Part of a small language model's weights: 6 heads of 64, vocabulary 2048.
Each number is 50 + 12 x the weight over its row's rms, rounded and kept within 0 to 99. Layers, rows and columns count from 0. The size before them is the row's rms in percent of the matrix's.

# layer 4 MLP up, 1536x384, rms 0.0766, rows 896-968, columns 144-191
107:38 57 62 60 52 42 54 40 38 66 40 44 55 58 27 70 43 41 67 59 62 69 54 39 57 36 36 41 32 44 58 36 46 48 62 55 49 62 40 41 54 68 50 79 64 56 40 32
106:59 45 44 47 55 46 40 76 44 48 41 52 28 59 63 55 64 45 24 69 21 68 58 61 72 40 27 65 32 35 56 44 58 63 30 28 53 68 55 45 44 55 42 69 58 52 40 47
104:61 51 51 48 67 38 35 43 35 44 50 56 36 28 56 54 48 66 71 35 67 31 44 55 48 27 49 62 51 59 40 32 48 43 45 33 23 54 52 64 43 51 32 45 58 62 50 47
095:54 54 43 50 25 51 62 31 60 60 57 50 63 38 34 46 62 37 68 65 59 25 34 53 24 40 65 57 49 63 66 59 62 39 63 44 47 67 48 47 51 37 59 64 69 57 45 54
107:46 41 42 31 67 42 63 42 53 62 39 39 57 32 67 51 66 59 61 66 41 69 32 65 42 53 54 46 56 61 53 46 69 49 59 51 42 45 41 31 61 59 40 57 46 45 50 56
103:49 74 41 37 45 35 43 76 55 47 60 45 69 59 58 29 50 74 39 54 42 42 45 45 61 28 52 50 47 25 43 51 48 48 73 41 65 56 77 58 60 49 71 57 31 59 49 46
093:61 47 66 61 39 37 66 48 48 60 58 46 68 56 45 56 45 56 34 56 48 81 60 45 37 52 64 49 40 44 50 67 44 44 54 48 54 50 40 58 57 59 59 55 34 51 51 56
102:57 43 75 46 77 43 66 64 29 79 48 26 40 28 46 31 52 57 68 58 58 56 40 49 42 49 60 47 59 48 55 29 64 60 56 66 30 35 33 53 48 35 57 72 49 50 29 70
097:44 44 44 71 54 49 65 55 45 63 50 25 52 55 53 52 65 21 51 59 62 50 39 39 46 33 59 67 33 32 44 53 40 53 50 68 60 67 55 44 38 44 54 51 32 42 62 43
104:61 53 85 45 44 35 45 68 49 29 58 48 79 49 47 42 32 40 44 48 44 31 55 47 43 59 52 40 60 50 63 59 52 54 38 83 47 38 50 53 33 56 50 41 37 51 53 73
092:42 61 23 66 42 36 61 61 45 44 56 44 46 40 70 48 50 53 60 51 53 46 37 41 53 74 45 33 46 59 51 75 35 61 23 59 65 39 43 42 41 42 18 52 61 44 54 51
095:39 50 70 66 55 24 61 47 54 58 55 37 59 72 50 75 54 55 51 35 56 27 49 62 47 34 54 52 37 48 57 47 48 27 54 58 46 58 58 50 35 63 54 54 17 61 63 55
104:55 69 56 45 29 58 65 62 58 27 42 27 28 55 35 68 60 58 58 52 52 40 64 38 47 49 53 69 60 60 69 53 44 39 31 40 40 42 49 51 46 72 69 46 41 39 21 36
102:33 42 47 58 55 65 57 39 50 48 76 49 38 48 37 51 56 37 73 32 57 52 55 80 59 75 65 57 55 52 52 16 60 28 39 19 62 42 43 48 46 61 69 32 44 23 49 28
096:31 60 50 61 51 47 61 52 47 54 44 28 47 51 68 51 55 44 44 54 65 73 28 73 71 37 68 55 38 38 62 58 55 52 65 43 38 65 48 29 40 44 65 38 31 37 37 60
098:36 44 62 68 61 46 45 61 59 56 35 19 63 50 70 20 38 61 47 44 69 83 43 48 44 79 43 57 43 40 42 66 61 46 46 50 62 35 68 34 66 41 62 54 54 63 67 33
099:52 56 58 61 36 50 66 66 48 65 63 35 24 57 58 72 68 66 43 62 34 39 49 58 44 66 46 55 35 33 46 58 40 56 57 64 43 52 66 59 22 20 65 55 48 66 63 56
099:53 52 49 67 52 46 53 55 56 47 48 46 60 45 61 34 25 49 48 78 34 54 42 64 40 49 52 53 43 58 68 58 60 56 56 56 58 37 27 43 45 58 60 68 53 51 27 56
099:67 49 56 46 46 48 52 37 31 40 64 56 54 54 52 32 61 29 52 59 48 37 13 51 38 65 48 42 64 47 30 55 59 63 43 47 35 43 51 31 58 60 48 46 67 51 63 46
097:32 47 69 58 42 49 31 70 53 42 38 49 50 36 52 50 55 47 37 32 81 33 61 48 36 35 46 48 50 57 53 55 46 37 37 71 30 33 48 53 56 52 46 28 50 66 49 71
103:63 52 61 60 82 32 69 53 39 48 59 71 46 50 43 58 31 22 39 37 45 53 52 32 66 54 57 48 52 42 31 61 43 38 49 53 55 63 30 52 63 45 45 47 55 36 71 58
100:49 34 51 55 42 59 52 26 56 44 40 35 54 46 68 74 51 69 60 51 48 37 60 53 44 74 60 48 76 26 37 39 51 62 16 54 64 38 48 46 45 49 47 54 48 60 66 66
090:50 65 48 55 62 09 34 37 39 59 18 57 59 76 51 72 53 50 44 34 66 75 70 77 55 32 50 34 41 52 51 57 55 66 61 51 51 58 52 58 58 50 78 43 29 55 60 49
096:33 59 33 56 58 31 37 77 64 41 32 53 41 35 58 43 55 38 44 66 46 63 35 56 50 55 63 48 54 71 59 30 39 45 44 31 44 47 46 62 41 48 50 63 43 64 41 43
100:67 59 38 36 57 53 50 55 54 56 40 48 30 39 41 64 68 50 37 58 59 54 38 41 59 44 43 49 60 72 58 44 31 61 28 58 35 36 65 43 68 43 61 49 68 61 48 42
101:42 52 42 50 61 49 59 62 53 66 42 37 69 26 38 52 63 56 40 39 28 51 60 34 44 37 52 38 43 74 55 38 54 61 47 64 66 55 40 51 34 57 57 54 44 50 44 50
104:49 50 29 43 63 35 61 39 49 55 42 55 44 49 65 35 36 45 49 51 52 37 63 47 58 47 49 51 41 50 58 41 38 53 57 38 49 57 51 65 42 41 55 43 64 59 55 47
100:47 54 54 56 58 56 46 50 61 74 60 56 29 45 70 59 50 75 59 47 65 41 71 40 29 28 49 36 47 26 51 54 73 40 45 42 62 44 41 57 68 45 45 27 51 38 42 37
109:59 59 38 46 49 54 56 37 19 45 59 51 43 55 75 30 46 66 45 74 39 42 46 31 39 65 40 54 50 62 45 65 63 41 63 52 55 38 63 48 19 60 51 42 46 48 30 45
090:39 52 46 52 56 32 59 50 31 40 44 60 62 49 51 37 71 58 57 37 58 62 49 59 55 48 58 42 52 67 53 26 62 46 45 46 69 48 54 45 36 46 62 37 58 50 54 50
097:50 48 52 66 49 66 53 48 65 33 53 44 66 40 56 62 28 56 34 63 38 60 32 61 65 50 66 14 48 81 60 51 64 32 52 43 51 54 46 57 44 46 59 58 56 27 56 50
094:37 56 53 36 45 62 37 46 34 41 37 52 41 48 54 56 60 45 65 47 46 37 68 51 30 43 43 58 50 54 31 29 44 65 37 48 69 42 39 44 49 43 81 51 38 33 52 61
089:53 49 74 51 55 42 43 50 52 53 50 56 46 39 54 49 49 46 49 54 60 25 37 61 54 46 65 44 53 69 52 59 63 51 44 47 75 52 47 48 50 41 56 21 53 76 56 42
101:50 45 51 40 41 57 54 40 47 51 37 44 58 60 67 53 52 39 65 52 55 44 54 51 50 63 37 58 39 42 59 40 45 44 66 57 30 32 46 46 40 36 44 78 29 31 44 58
092:62 48 36 40 46 42 43 70 32 55 43 75 70 42 39 44 38 44 42 57 65 48 46 58 60 37 55 45 47 68 34 62 25 43 59 43 41 48 36 47 43 45 64 47 83 78 79 60
101:77 52 55 40 45 39 66 25 48 57 45 63 47 52 54 44 33 27 58 54 60 63 21 46 32 57 48 75 44 51 42 54 61 50 47 47 63 42 41 28 46 63 52 55 55 42 47 54
099:18 60 58 42 50 47 55 53 41 61 49 56 59 48 41 56 58 40 43 38 50 58 62 40 56 49 53 49 56 42 46 40 39 46 34 38 42 48 42 44 48 50 52 42 56 72 44 62
098:39 63 39 30 38 51 53 47 72 44 67 58 47 61 36 52 65 54 44 88 53 48 37 55 25 55 51 49 61 45 44 45 53 55 44 58 51 44 31 41 54 47 53 26 56 55 34 44
102:25 52 64 40 50 44 55 72 49 59 55 48 33 65 45 36 53 49 44 55 42 43 54 33 48 72 57 48 46 55 29 45 64 66 59 21 39 41 56 62 42 26 38 46 64 48 68 41
105:54 55 59 59 49 49 52 61 26 25 64 59 39 52 38 48 50 40 69 32 57 51 47 20 44 42 26 44 47 52 30 29 50 49 57 41 45 52 43 23 60 50 63 21 77 49 31 40
102:44 54 60 53 47 63 55 50 39 55 52 47 63 45 71 50 55 55 54 51 51 71 47 58 40 35 56 64 35 45 42 39 49 75 60 48 41 25 41 51 29 43 62 37 48 57 52 54
087:56 40 45 42 60 55 46 44 50 58 47 41 35 62 43 64 61 50 59 52 43 52 62 47 47 45 68 45 52 36 26 74 65 42 54 50 49 40 17 50 58 31 65 57 49 22 54 61
104:45 62 41 50 11 44 46 67 33 52 53 56 36 56 58 42 36 47 57 55 57 50 29 35 38 40 59 38 49 23 49 67 42 31 69 52 48 55 67 34 28 44 42 47 44 45 19 38
104:41 47 37 59 53 45 57 29 49 45 64 37 44 49 61 45 21 38 49 52 62 45 54 36 24 55 53 37 61 54 66 37 58 34 77 65 43 38 62 51 39 51 58 41 63 48 57 42
104:36 38 54 46 46 56 48 47 38 73 38 56 49 44 32 64 47 59 61 51 63 48 53 62 49 71 52 44 54 46 56 33 59 43 49 49 29 71 41 51 55 80 26 51 48 21 68 46
111:56 49 49 65 61 58 66 42 61 49 59 42 68 50 50 63 54 49 46 60 42 63 65 74 46 46 55 57 33 41 57 58 41 31 54 40 33 47 21 48 48 37 53 37 55 56 61 64
094:52 37 68 61 45 39 36 35 47 40 50 57 58 76 25 52 50 64 72 27 31 62 43 46 54 38 70 63 46 53 46 56 31 42 48 44 46 58 65 38 47 59 44 35 45 43 46 49
102:36 38 53 65 38 51 63 69 63 33 51 33 53 36 64 58 43 58 47 41 63 61 47 53 40 50 39 52 44 46 54 71 53 61 41 67 47 47 50 19 71 60 56 60 53 51 72 67
090:47 62 51 81 47 52 16 51 58 30 44 52 49 52 49 29 43 36 45 19 29 40 33 40 51 48 70 37 54 35 36 41 57 55 53 73 49 52 66 32 40 49 66 57 63 57 46 49
100:59 90 37 57 41 43 52 39 57 41 52 60 43 48 71 46 74 34 30 62 46 49 30 43 45 31 55 39 57 56 78 57 46 43 59 59 48 32 51 37 43 36 52 53 49 50 38 36
095:35 40 45 42 53 52 65 65 41 54 65 19 59 60 37 54 57 62 57 40 50 80 64 39 60 52 35 66 56 28 63 54 38 49 56 45 46 57 72 33 36 43 56 52 79 41 60 36
102:69 18 59 57 49 44 53 58 52 47 47 36 51 46 57 60 52 48 58 53 52 52 45 48 50 36 68 48 70 53 39 44 54 53 68 41 45 36 63 50 48 42 48 34 47 48 56 49
105:44 57 57 57 63 45 47 45 65 38 52 42 47 55 70 55 64 63 45 26 45 34 23 45 31 76 56 38 67 72 48 60 64 58 61 33 60 57 53 68 43 63 39 50 56 32 53 44
103:67 64 54 62 43 17 62 54 54 54 57 39 40 48 59 52 51 42 43 72 50 61 27 56 40 56 57 57 57 67 34 25 53 53 47 56 67 52 32 34 64 44 53 38 33 43 55 51
099:57 49 58 52 51 57 36 31 55 51 43 28 26 68 41 58 44 36 57 76 41 67 55 51 26 49 33 61 43 66 40 59 48 48 29 65 35 50 59 48 54 51 38 69 35 45 52 47
097:33 35 56 79 21 52 58 64 57 55 49 59 44 52 41 48 59 37 63 35 43 20 38 53 43 67 55 46 56 47 49 64 55 67 60 54 57 38 49 49 63 38 49 54 60 63 36 50
097:55 51 52 43 63 51 49 16 74 36 34 58 48 30 38 53 36 47 51 37 62 44 41 55 42 32 65 54 40 52 53 39 59 47 52 40 42 41 31 46 71 54 54 49 55 55 63 47
098:44 52 57 40 55 77 60 60 40 32 69 54 35 55 65 52 38 51 67 56 45 62 44 57 62 49 45 60 29 57 44 50 53 64 57 52 60 52 19 32 51 54 59 55 32 64 74 50
099:41 39 60 35 45 44 49 55 51 37 70 39 57 47 35 56 74 51 54 54 54 41 61 53 41 54 78 56 44 66 64 35 74 42 48 57 53 62 48 75 31 51 59 32 54 49 40 60
103:43 44 46 49 73 65 49 60 24 41 33 46 36 50 39 35 20 51 61 45 54 23 67 57 29 31 44 52 68 88 44 50 51 46 34 52 55 52 62 60 40 45 55 27 46 23 41 57
099:38 51 36 10 56 45 60 46 44 49 55 69 44 37 44 19 40 37 38 46 75 61 26 59 43 64 29 59 61 58 69 57 54 38 41 32 60 51 55 42 30 53 58 64 46 64 68 55
104:72 71 60 75 55 33 52 48 46 59 51 43 63 47 47 42 38 48 50 50 53 41 40 50 59 59 49 41 44 46 42 69 68 50 33 35 45 56 15 64 44 50 57 59 25 56 53 77
103:44 54 43 53 67 53 56 51 48 39 43 64 44 41 62 56 69 57 32 57 68 48 80 27 34 59 39 50 55 21 30 51 57 68 32 52 45 55 57 47 52 55 62 51 44 49 53 56
098:42 66 50 53 59 44 57 44 55 46 45 52 58 45 41 43 54 46 36 39 43 50 35 40 79 30 53 42 52 61 41 59 58 53 48 30 50 51 68 56 41 71 64 54 51 64 63 46
101:63 58 37 73 52 43 54 56 40 50 50 51 60 78 39 41 44 53 55 59 66 26 48 61 55 45 68 32 47 72 43 79 78 39 60 52 69 30 44 42 56 28 51 34 53 61 53 72
099:65 38 45 37 54 70 54 56 59 62 70 50 41 50 57 47 58 36 71 41 68 47 64 21 47 37 31 38 35 48 49 50 61 55 31 55 28 51 41 53 60 48 34 28 73 47 24 44
095:57 51 47 60 48 37 61 58 57 59 26 57 49 44 55 44 34 56 44 65 59 51 63 48 61 54 64 29 41 42 57 49 52 38 37 49 59 62 59 37 58 53 42 51 55 50 14 46
096:52 59 43 35 47 56 29 46 39 57 35 54 60 56 37 30 70 36 42 40 32 49 58 71 60 58 46 25 68 41 49 48 39 54 31 50 48 48 55 48 40 42 53 42 63 53 48 60
106:58 61 56 49 70 36 69 50 41 44 56 76 41 52 66 41 51 51 45 50 49 53 55 40 73 49 32 37 61 47 47 53 32 53 48 48 62 65 49 54 60 57 41 48 54 61 68 60
104:73 50 34 58 54 46 74 50 57 44 59 44 65 54 35 57 72 63 54 42 48 39 36 45 32 63 36 32 52 37 65 64 52 31 84 58 55 45 55 65 42 47 43 51 44 63 45 39
103:57 52 29 25 36 40 68 69 61 34 44 37 77 74 54 32 47 59 51 69 31 35 65 47 31 39 34 52 42 56 52 46 42 42 50 58 40 71 59 47 57 62 56 36 47 45 41 39
098:53 67 41 41 45 61 75 62 72 47 44 43 49 57 77 35 49 41 46 40 57 47 64 51 71 34 58 40 65 72 52 66 48 45 29 28 53 63 27 56 38 52 75 31 41 69 48 47
101:51 50 62 41 40 44 37 47 60 49 26 45 47 64 47 62 66 58 43 49 36 50 42 54 51 51 58 60 25 52 62 49 40 47 38 51 57 53 47 51 45 61 40 64 61 67 53 46
# layer 4 MLP down (transposed), 1536x384, rms 0.0589, rows 896-967, columns 144-191
103:63 40 53 71 50 56 67 58 72 22 46 45 36 36 70 37 48 67 47 51 51 29 56 53 53 55 66 55 64 52 43 60 52 48 46 48 63 35 61 46 32 47 41 29 56 34 78 73
105:69 60 53 53 45 63 55 48 27 38 48 51 58 30 41 62 41 53 66 46 67 31 36 56 08 45 67 30 48 62 31 58 38 21 55 46 45 42 47 43 35 52 52 40 53 44 59 39
105:51 66 52 46 44 30 79 39 41 58 56 28 46 61 51 63 30 47 52 35 25 56 48 47 71 74 57 46 61 37 44 55 63 38 53 46 39 50 54 25 48 35 51 50 31 39 26 61
092:50 69 57 49 81 35 46 70 17 47 37 58 25 45 57 56 44 55 50 45 46 47 48 59 84 55 29 44 48 33 58 74 26 68 46 71 38 71 43 37 50 26 50 67 37 42 58 49
105:51 63 35 63 39 63 35 53 41 46 34 67 52 84 47 55 44 45 51 29 46 31 64 60 53 31 37 44 39 60 53 57 29 45 44 51 48 42 44 41 48 51 36 43 48 43 52 41
097:62 39 44 62 49 58 61 29 48 42 46 52 33 55 42 54 50 36 34 38 46 50 58 46 42 55 51 43 43 69 63 54 63 43 52 59 45 29 43 51 24 44 47 32 57 43 63 54
092:53 31 58 66 39 55 64 45 50 34 53 40 55 50 48 52 45 42 81 35 47 33 34 57 59 41 55 34 56 57 45 49 44 67 34 50 59 78 42 56 61 33 43 39 57 37 39 58
107:51 44 46 49 27 55 44 67 36 26 69 48 47 56 62 46 44 53 44 48 34 36 52 35 49 60 47 72 34 57 28 62 49 61 36 33 54 28 46 38 44 61 49 35 56 57 60 56
104:42 16 54 51 69 63 61 62 67 38 62 57 51 44 54 46 44 55 37 54 39 60 51 59 37 61 49 46 46 59 48 59 49 31 70 36 56 54 61 44 62 61 54 34 64 57 40 44
108:37 49 30 40 59 50 73 33 39 64 42 52 39 52 53 70 78 48 61 49 34 53 47 45 69 38 41 73 27 48 37 42 52 59 40 50 56 47 48 29 49 27 40 49 63 42 39 36
099:61 33 67 57 73 39 56 29 55 42 58 41 56 55 41 53 70 20 51 68 44 61 66 62 38 27 46 56 47 48 23 44 67 54 54 52 55 57 33 66 54 59 60 59 45 76 50 27
095:59 48 43 48 47 58 45 49 51 59 41 51 54 23 52 34 40 40 71 54 38 79 58 49 61 59 43 43 59 41 41 35 72 63 46 47 48 41 38 44 41 45 43 28 47 58 47 66
104:52 43 47 65 50 40 40 38 52 63 51 51 75 62 47 36 44 58 34 61 41 41 45 75 63 47 55 35 41 50 36 38 55 66 62 75 64 64 59 45 43 27 31 46 51 67 48 62
102:43 61 55 36 51 23 42 40 46 53 40 50 37 55 44 52 63 57 12 53 42 34 66 53 39 27 47 57 54 53 52 78 53 71 56 75 38 70 67 57 61 43 30 55 50 70 59 66
097:60 40 50 37 54 55 39 46 36 72 41 72 33 57 54 59 63 52 46 35 45 41 58 55 38 66 59 51 57 49 50 58 48 69 57 48 49 34 29 69 50 63 34 67 68 73 46 65
094:47 50 58 60 34 37 47 39 51 45 41 74 44 42 40 78 65 45 59 57 18 28 31 54 56 40 58 41 53 51 44 57 45 36 46 38 49 74 56 64 40 52 57 65 52 33 48 57
099:62 50 52 26 45 52 43 31 51 51 53 61 66 47 55 47 49 46 50 45 61 56 57 48 68 41 53 32 33 59 46 45 37 62 53 58 73 44 39 48 46 74 31 46 42 41 48 48
104:39 46 44 41 54 67 46 66 41 45 49 24 41 53 53 50 54 33 31 35 41 47 75 31 54 46 50 51 57 50 56 37 42 66 44 65 42 58 68 45 33 53 52 25 58 50 58 36
094:40 42 44 62 62 59 50 59 55 54 53 37 53 54 52 61 53 66 35 41 52 46 68 53 60 48 54 46 47 42 55 56 44 49 60 49 65 69 51 59 46 42 59 59 54 42 30 54
098:72 61 39 63 48 40 61 37 28 56 63 41 39 52 47 53 44 40 65 47 37 73 35 34 65 60 59 70 50 45 58 47 54 63 40 33 71 49 70 50 48 47 51 74 51 40 20 24
104:37 43 31 46 28 61 42 51 52 65 69 40 80 23 64 68 44 69 32 61 71 53 46 64 25 52 56 45 50 45 38 54 56 60 67 60 36 44 60 48 41 56 38 60 50 73 37 58
100:50 52 46 40 45 50 45 56 36 39 33 37 45 69 37 55 60 35 33 59 45 64 44 56 42 38 24 64 35 74 58 43 55 34 92 38 50 65 46 63 58 50 69 35 65 29 50 31
100:39 64 55 50 57 73 54 69 46 55 51 42 35 39 55 47 45 63 51 58 47 48 19 34 62 62 40 25 44 71 35 42 69 67 34 40 30 29 41 49 33 52 33 55 47 69 29 43
101:56 57 40 40 56 57 66 54 44 41 71 54 82 42 37 48 42 49 46 39 63 59 69 31 66 54 35 58 52 49 48 45 51 51 45 56 45 48 50 48 46 40 56 35 54 49 40 40
099:47 39 51 35 45 53 44 41 41 47 76 68 58 47 59 54 48 50 53 51 51 50 58 50 45 56 49 52 41 59 48 44 70 62 56 41 46 64 31 50 51 42 34 60 34 53 50 70
104:46 57 52 48 51 53 48 46 51 41 66 60 24 51 63 72 61 19 53 44 58 56 53 56 39 52 64 52 53 61 48 69 40 32 43 55 39 61 49 54 57 51 49 38 40 44 64 52
102:46 43 73 39 39 58 37 66 55 38 47 47 66 59 28 36 75 57 68 44 41 60 29 58 42 49 48 36 48 49 42 56 63 65 44 55 61 51 48 39 55 79 52 31 42 50 46 51
103:28 32 21 46 46 42 55 69 40 38 26 59 61 37 38 36 50 42 37 49 48 50 51 46 60 51 44 61 42 54 45 53 45 56 51 58 47 50 50 47 52 68 76 65 64 48 37 49
108:28 63 50 57 54 45 49 61 71 68 70 44 62 41 42 63 55 23 55 38 45 47 48 47 78 47 56 44 53 24 43 34 53 71 20 52 40 43 40 69 84 43 37 50 42 38 65 55
094:58 42 53 45 35 61 40 71 55 40 40 63 51 56 47 56 57 31 39 43 46 41 62 47 58 53 80 61 70 35 56 54 28 75 52 32 53 59 48 42 63 46 23 41 46 50 57 52
103:48 29 46 45 39 39 53 63 46 52 64 57 30 62 53 48 71 56 62 38 68 40 41 49 41 54 39 64 36 39 61 33 37 42 42 51 35 54 57 46 47 50 52 48 46 56 55 49
096:60 43 32 63 50 39 53 37 49 58 35 38 50 79 38 60 59 39 70 61 45 56 37 51 46 67 58 30 64 53 54 51 55 45 65 55 47 41 57 49 46 46 40 82 53 55 54 48
091:44 29 36 51 25 52 65 56 58 63 80 45 70 48 52 61 41 47 60 52 50 57 49 54 58 64 38 32 31 64 44 36 37 40 58 47 37 54 68 67 55 47 40 45 35 60 59 48
100:63 60 29 29 62 57 56 54 33 55 51 55 33 48 35 45 59 68 54 47 52 45 48 51 71 29 54 57 50 46 17 52 42 65 27 36 63 53 40 34 38 51 58 33 48 78 54 42
094:20 50 49 40 47 63 66 43 49 37 36 33 31 50 62 67 49 45 62 47 54 50 58 25 57 47 45 49 43 50 57 49 45 69 24 67 50 65 62 41 56 39 36 46 47 41 42 42
103:34 32 64 61 44 75 54 60 49 45 25 32 44 57 38 58 48 66 53 65 48 51 63 50 66 45 32 41 46 37 58 65 63 53 59 57 51 49 58 72 47 43 50 49 36 45 46 44
097:74 30 32 49 73 25 56 52 68 38 26 44 40 53 65 42 58 60 59 65 22 62 44 52 58 60 31 59 36 62 42 45 56 50 66 40 78 38 61 58 51 45 36 41 58 40 60 67
099:51 48 53 65 44 69 46 40 40 51 42 50 70 59 76 36 39 69 56 20 66 32 48 32 65 35 52 44 36 52 68 72 41 43 47 50 49 41 53 63 35 50 52 63 41 50 66 36
097:89 40 33 41 73 50 45 48 50 48 36 45 55 30 50 63 41 74 60 60 45 52 63 59 74 41 67 32 56 61 70 47 41 49 40 62 55 44 36 46 53 63 57 52 43 61 47 53
105:63 46 31 48 47 56 44 35 67 76 44 31 44 43 59 44 48 60 43 46 47 37 62 66 55 52 71 38 44 40 61 48 60 41 39 66 49 50 57 55 33 55 50 63 20 42 71 52
100:52 46 35 47 59 40 39 50 48 50 31 49 29 56 43 50 43 45 57 54 67 49 54 39 57 73 39 39 52 68 48 41 42 17 38 44 69 58 73 43 54 37 47 39 62 37 40 42
089:63 43 63 52 64 65 44 56 39 41 57 43 49 36 57 57 62 71 47 35 53 62 44 48 31 53 35 57 48 49 66 43 56 39 55 47 58 45 64 39 35 68 50 31 53 60 31 42
099:58 41 74 48 60 47 65 46 54 31 53 44 53 36 51 41 60 45 44 54 42 51 58 48 62 55 53 42 28 59 58 47 45 54 20 43 49 55 65 43 74 48 53 34 38 46 63 59
095:45 54 64 30 47 57 55 49 46 52 41 64 44 52 44 74 47 63 48 71 48 67 39 66 74 41 52 60 31 49 39 56 45 66 32 31 59 67 41 48 53 48 55 46 35 50 43 60
108:67 46 47 49 55 38 49 57 68 34 75 35 38 46 61 44 56 57 46 46 39 57 62 30 53 27 44 71 30 48 61 65 51 58 52 49 53 42 49 34 51 42 62 51 55 58 29 70
102:33 53 46 38 43 46 44 54 37 39 48 59 47 57 57 31 46 58 60 61 50 43 32 41 50 64 54 44 53 48 47 55 61 96 33 59 49 43 66 34 52 62 68 64 54 47 41 49
093:45 47 12 49 56 54 71 73 52 49 41 55 38 36 77 42 63 48 36 46 72 24 47 48 49 72 29 28 41 40 62 39 48 56 74 59 47 46 33 30 53 30 54 54 68 54 63 50
094:62 49 51 48 47 51 42 36 35 63 51 60 40 68 27 43 49 52 58 62 37 39 48 68 49 56 71 51 74 53 57 37 43 42 42 32 53 45 58 78 51 53 49 42 53 49 34 38
095:30 52 31 35 49 42 48 54 55 62 67 28 58 55 48 42 64 55 52 81 57 62 54 59 50 41 41 70 46 68 50 38 59 50 51 33 48 47 38 52 65 52 45 52 36 63 61 53
110:56 41 41 71 49 41 64 53 49 35 43 58 57 70 53 25 46 64 62 50 15 58 52 65 51 53 51 46 55 49 42 19 65 44 38 40 61 50 55 57 59 37 70 58 32 45 44 42
094:49 38 46 43 25 47 56 42 49 43 36 65 56 57 42 54 30 38 50 56 48 40 58 71 32 52 40 43 40 45 55 35 80 57 63 69 32 21 25 36 47 45 46 45 42 56 48 57
097:43 72 45 59 22 45 55 38 45 62 38 56 32 55 41 44 53 45 43 50 66 66 71 85 45 69 34 57 58 54 70 40 43 46 50 71 71 62 23 45 50 51 53 52 41 49 57 61
098:53 51 38 50 48 57 69 61 43 50 43 46 55 41 46 44 24 39 46 76 65 60 70 47 51 41 48 61 52 30 53 56 38 51 37 55 53 52 25 39 49 42 51 45 45 51 51 48
102:44 23 52 26 41 57 41 53 43 53 43 62 39 67 64 35 55 51 66 35 49 29 51 46 52 48 67 46 35 49 52 52 66 59 53 46 29 46 76 52 26 57 54 63 56 55 29 54
099:54 54 45 48 40 44 81 64 39 48 22 84 68 46 59 63 39 47 28 30 43 41 29 52 61 56 51 43 38 24 42 46 40 71 72 50 21 38 46 45 43 49 48 29 44 51 30 44
099:47 66 56 32 67 49 52 35 45 19 59 38 72 36 48 48 44 57 47 53 33 33 65 48 74 57 48 54 35 46 55 42 27 41 65 34 42 47 53 61 46 50 78 49 45 34 72 46
101:45 74 45 48 51 42 56 43 32 59 71 56 42 54 65 48 73 58 54 51 60 48 53 49 73 32 43 58 57 61 63 45 45 40 55 55 71 52 49 56 60 42 44 45 55 33 49 55
097:64 49 53 55 56 14 55 29 58 70 34 61 50 21 38 38 60 77 42 44 38 52 59 62 62 48 52 64 52 61 42 57 55 25 61 35 51 47 76 40 50 51 56 43 54 37 38 61
095:55 69 43 60 61 45 38 55 38 39 36 69 59 52 34 49 55 56 44 26 62 57 37 36 58 39 34 50 38 22 53 58 43 86 58 59 58 17 67 45 55 56 43 61 65 62 55 32
101:55 44 51 58 19 42 46 33 68 45 72 48 55 56 68 58 72 37 55 61 53 51 42 47 65 71 51 59 44 21 62 44 42 59 64 43 56 44 61 41 28 50 65 60 58 64 64 47
099:63 43 56 66 52 63 52 51 72 61 46 30 52 46 51 68 50 35 62 59 47 64 52 54 55 39 45 35 52 53 40 58 54 55 70 59 39 50 23 55 53 53 34 44 65 34 48 36
102:44 37 69 38 53 82 52 52 61 50 63 61 39 59 56 58 50 42 66 49 52 57 65 53 44 48 55 46 41 64 50 39 41 58 51 50 40 25 73 44 55 62 28 37 43 40 36 24
107:72 62 55 35 43 78 34 47 50 46 36 37 40 56 67 51 42 36 45 54 48 60 41 41 56 37 51 53 68 53 64 54 43 26 62 41 63 54 62 60 48 33 16 51 48 36 44 60
096:58 49 39 48 54 46 61 38 44 39 36 54 45 42 67 39 62 43 60 50 54 54 50 58 36 55 40 44 61 53 48 44 54 57 67 55 59 42 41 63 63 39 39 46 67 50 44 57
106:39 51 58 36 65 45 64 62 62 50 41 47 34 32 84 40 58 45 49 41 30 56 58 52 57 43 43 78 60 46 38 20 36 57 45 44 40 80 52 55 48 53 65 31 69 52 49 39
096:25 52 58 62 28 27 33 33 36 54 39 44 69 50 33 50 47 55 46 56 50 49 38 81 67 62 63 75 68 46 54 52 64 38 67 43 56 48 63 52 42 31 48 60 52 42 73 57
106:67 55 55 39 62 46 42 39 26 41 34 61 55 61 38 32 39 56 57 47 37 64 32 58 47 50 49 29 55 64 49 66 50 51 49 46 64 69 54 45 40 30 53 55 44 56 50 50
097:59 50 60 50 62 55 59 37 54 44 57 61 34 38 51 52 37 51 49 55 46 35 38 44 53 41 42 53 38 58 42 45 53 55 40 49 61 58 38 51 37 41 32 44 41 39 48 60
109:42 32 39 72 35 54 48 54 54 70 66 51 48 51 59 50 37 48 66 36 44 71 74 47 53 61 52 75 54 51 66 67 71 35 36 57 37 50 45 49 28 50 55 38 42 29 44 32
097:23 40 57 56 35 67 29 45 53 53 42 59 27 48 52 44 44 60 42 57 42 56 73 43 58 58 72 73 41 47 37 46 62 39 28 40 52 65 50 36 55 48 59 39 61 57 69 52
100:45 64 63 51 39 56 25 37 32 58 46 55 41 24 47 60 30 23 35 40 52 49 36 62 80 57 62 49 44 53 30 37 59 56 49 49 62 40 36 53 57 40 42 46 62 54 54 39
097:44 56 64 53 57 41 38 45 21 37 44 56 40 71 48 59 54 57 54 60 31 64 33 61 26 73 47 52 32 32 49 34 51 44 44 60 39 60 78 50 54 52 28 61 19 48 61 70